Part of a small language model's weights: a variant of Adam for these matrices.
Each number is 128 + 32 x the weight over its row's rms, rounded and kept within 0 to 255. Layers, rows and columns count from 0. Numbers have three digits each. The size before them is the row's rms in percent of the matrix's.

# layer 10 MLP down (transposed), 1024x256, rms 0.0651, rows 994-1023, columns 0-63
106:138158125099117081147122121128129065100101119165129067134113148116136140171118092172132168102127124178103105189171109104077140166127188130201108169143103099133174140108131040075216113126118126
097:059119115147100160109133178111026148130150154155157121103100106142122139082053128142114154192081127113154091187121080136129112157166106088132135158129175129146081181097119190151125084167083074
097:110125104176117163130118178153061168140086139120095139161192129155078086173118105121082132057091098108161090062143145116099083086168151110168079137130166123107119130151127112086150122148119138
091:120104109090136135108136161094027100113073125157110113134137158092162131091153064109129142145118104128149128144172103097150143100179156137136121146178151139128074109115086230132068126111136161
095:127111150079134116159146081092097104141137125127218112068182143075126164102103080175082142219119143115138095170197098162107152070092170137064111131106106157190157146163132147045127155153200068
096:130174150134100142159114172208125183129154138093112153086090101140092091176105104143103184113159118159058128082136109132161164062169124083152107143135116151092187152101197140132248089098139113
092:110148113146102082160151136130126139105120128096108217122193179140153191165068139095126185136076163139131124095147079194120094132088183142143126170154098138104151122140114161129219129122092156
091:188143149114141173046133121114131145113134142136131127120105135105116147119136119255113149150153156124124134122132111134105128115082092084134128139145119071137075146167184255155052096097180141
090:090116130166127120155128084150184172190159157111119111131120137109114064126087133118114122096161124110126124106139163083117125146097119153141128150147115109144067161183141215165121149107131155
098:144108184115108118134123107104101165079117186103178116177116075130173168106094119098133142114173108157116162146116093123162136090112166156114146125093167166154158076135100027097202081108123125
088:141153120142135126204136135115165185151156092204133153108090137073120146144169185041163138126117103141136083101094083116108116158088186122151128100130065128103169147175137118145166108092135167
094:171136106115137108155142173184112138186128150164114082112124154103139108175109102126075189145109118166123088126104126131114116143180131128105064065140166155086192211151126082148235161111079175
084:072089108120178166080190093085100136169099115181077172173161204175122107135191149123146111131102167091114164076101110099159085073136087125127070151066132121108124133192137079121100125152130128
100:130119086074065142175138147155090155176109114156159123108088160099132132086208157095109129143112169091153149185178123131115066086107069130106065114132144149162172118154067114114133119114142142
099:115126134080135146195124118106128094188131133132148132111078194148138129166165127116150101126180142139112135125164098087159122148138130170111136160189150111114132139171169136159019188176136076
101:194186123135175136102142132130097174081062122122119157067133112163091095120105095183116140125146135126148117204141196182085134156126107129127084118135185102129110083089141146134131114139079192
100:092158145094073062104119053120117110101113192105133094163125152098120144160139120055093199152179136103125144116167141110125127174130122128132108108146137186193082159168120134142130124133184133
122:119131156149151120068113071108156080147128148147179130085124136140035155123115099079110101194134088092128110123184104150083126132077147067152182179104174142133193088126116162143207189115183103
102:115161187098150111143096125179146145169141093141133121129137145160105122172188174137155177138104115122156109115060139077155121103101171099112095050129116133137161110084143064180141130083167124
094:120112106026163149150137131172128104158171151134107138123108167167121199154109155185148180173113135160114096136069104100154115145079149105133095138125143139166152183052197145131105122111125074
100:174179102125128159155107113114144183151098074081160170087105169131090126131084139130101164149122147175107079089156086122129114153081164131062107086142123126135195110131093124169142166111138099
090:084196119154107097110150172173116168143140151103086118174149152083108133151110111103107088109148133119111121088147082183122114115218157166160150176110129126163137147110159146091193068136129104
092:121067138091108099146095098113127120163138133163106141148155100077136114111048086061134099133188141169108109170138138117095084143122107118081134107172105111174117172136067104108056122158132098
099:136152149155094129093112103128111118193147164159094109116124206107120100142164120137092128123146152142171122136140110156106133081137140086102120139143129142076051140101136137111106118100115120
095:119084186154167188163109141154107170155068106164134132102155207104122150167178150088117130102122128156117091156162092127088173121098099144124106163107112090126159098146123149162193067149085189
094:176100143142130118174152143181121153146078161105171118072174139139132119149107125066108162136097117164106120125149090070131144155129111151108098207101153121074129168156114124085142157115119156
105:136111137134113118125152112110083125156150142147112103101110104115163105184164126171156159200151104105077115110124091097128170153112143152191126160183075128125126216151090149153116121139098166
084:161134115112081124115151141147108110125158173146134124115127133102088153156121135211112095105126209093093060103120104159090138116122103158139140143105131116084094147078105248100113157138068101
090:122180133124149141144169109105067150083127163103097167177143134138082120149180105137139150135100131178113076209142153183143120155070143067083134151151149162127159137097130095123130081165113142
090:205130125184118083163111116128081105121156098076175165123066161176114124137066178116143118093100147116159127138147130156095162171111181152136150149115149183127089117158141151159025102118114146
# layer 10 MLP up, 1024x256, rms 0.0677, rows 995-1023, columns 0-63
101:083103159139144111122121132143126124116145104165118125119156180114227132123141092119074115076148116117125154129129171102103112090149084136138098167114119145090129085079084114080162075142080173
098:077147145133152111162118111154100121153071017123170116138172139132114167143117155135153150109140140139123137101127078179139133196103150078087198156054024143150146121105142118096123139159114076
102:157236120113140165114140137132088182150061192147157137129133173129117117128153159115079086110153121117151129088142102134117125133119073144089101187105114151117164063143149126088210125137063130
097:118180150183111196086121114202125142107099113138038130157107145196091086118178119158137106091094183126110129082067155123143107168089084117139170112126137079103159130093122114148129107097085187
096:117132078136153120117084076059076108141129107106123091152121159107104124104139124145118100118160155107137134107073184146113160243134185169129176152162111176079201104140141092115179114112097126
097:145105132199126135103120099143135133156147113130204112135131126102109118017141071131150131126092141098101111111174171155088157118170076078096162111165142140170110164117155118131119140165154170
100:070133137089054125144063139124145109110134174161123101155078210196130116140146115173189142130121097123142120109120158117129132124188226090157167146142117186151151059114095100122140068139107202
096:124160167150135113096113179109098150140119146145087112140138109101161127121146155111152127126119143139088164191137107144107092157092144133198100096136106099125138109147124131103125116182117177
096:164119145165099175140152089098110115147158102114108107112093165155064145141164107077122140101084137180093116108199116139162095100187133125183117125119133148136108205118172126161117116132112101
089:100054119080162154099136083086190128065129138097109135108149191092102144056110143106101109116072176087131156168145141145163170125135094135118146139147088184174137139110100139077076161127147103
098:108184185138119117131084077125112138100115099156149090164141210162116107117178146136174130141090174091119170133109173183176156133189134108179144172121098155136106125089126113161103118111097135
093:107098155129139135133129126190017172122114047112124150153117083172120138170131137125109003142121187156092172118115167157161107111080127140084138130069086109165143109076067127037151170164117128
097:139202129168107143115114137128151090116121099150172071111132122135128136169169099085117143071159094132119145126125165152110121183118083120132095217063064147095149096130087117104164071106129139
095:137176116189149112076102144135180125107120165159169172123167150119149136111123120024114154107150154134122118126150115185113116096096051066099104158070121083113219064079088105093152136134115179
099:170140104188138078158178138191114118153116045146134152083157143154139204135131120108104156118126133141053100117222093155193097124149110144090099122090099055157148151129130147092124167139136110
102:122107117139147128138086121095171111103073129123123124117146069121135146066111166130096130168110138114136160163163127211177123133125168050139122149114152089143130080114121094143140112060065142
109:125101178146180072120120105116155117099130128137158106101121101123109078098121117136163105176119142104171105136151134118113111134049126130123166149138158134107129113179093110101140053148122193
104:116150076126127119113122143075115087096123190123142151126147110120145147105093075039069074095105124095071191166130091141179104124153110173129122163094115173160148083119105123037206092117103143
098:170144109143163062145127128117141136160068148128146113113102119080136109092141112095081090109118170092099071159132112124124094085205080192049172115115124124136151099131118129102119138118111114
102:103135095136141071107107099087139131134098184140114070104192206112143151105185142118149119112105191152162131139079112116125119163175152125133161183124077203154181080090087124073150056125113153
095:095098107093174111134120116105146138169176070133104160138157204130146132063165135102121152161145160123069161158195138203092172121078126101101137203143096188173143123055158098176140123130068103
093:135132128157144084140135097077092142137070121165166156098087161130116096135165104145122117146125123058164163110164103156170120120151132148109205127146125097121129121094118104127144111147132133
101:106159110113116122208100080181129097115107118165119137120150062180096207127187114142147101143109155133112134107119101117171129155156155116127166125140079142119119164150137111115106114129108127
103:072117115181126088156108181102120081106104150199128120124165155095105168047181183080149104110129151171112100141121180152095141145137144167139131174108113112116109117167085121052161103180083140
096:105182131126116133144105103148162146152103095127120131168113141188142158168138151128183131062148158172127101045087151142110083116069163176185097125144063145135123128038168072149117132139160122
106:136099094136170129134046115084138183125119119155091094116137155122113142052144077151169103099079139085127088125135111101107149175138124120123132104184153153186140154146145089144130088067093155
094:104112139144145125153130130137143164097130091123122122143150101163107102085100118149176155166102106133126143155088113137139134121104104127132167131153160131164145121149112117140124148126122196
097:180151143150137116143138069154160160110154105138099106151122158187049111097121121066109085097061147105137091075204150129146118167152058156129112103127153093148140097115101140168134106107141181
094:102140140118073172122109111075179211122144117205178112190112132149149174148106086148148159105155093130064138108119116149079162121133113144111091109117122122123120094103131088090138116143083118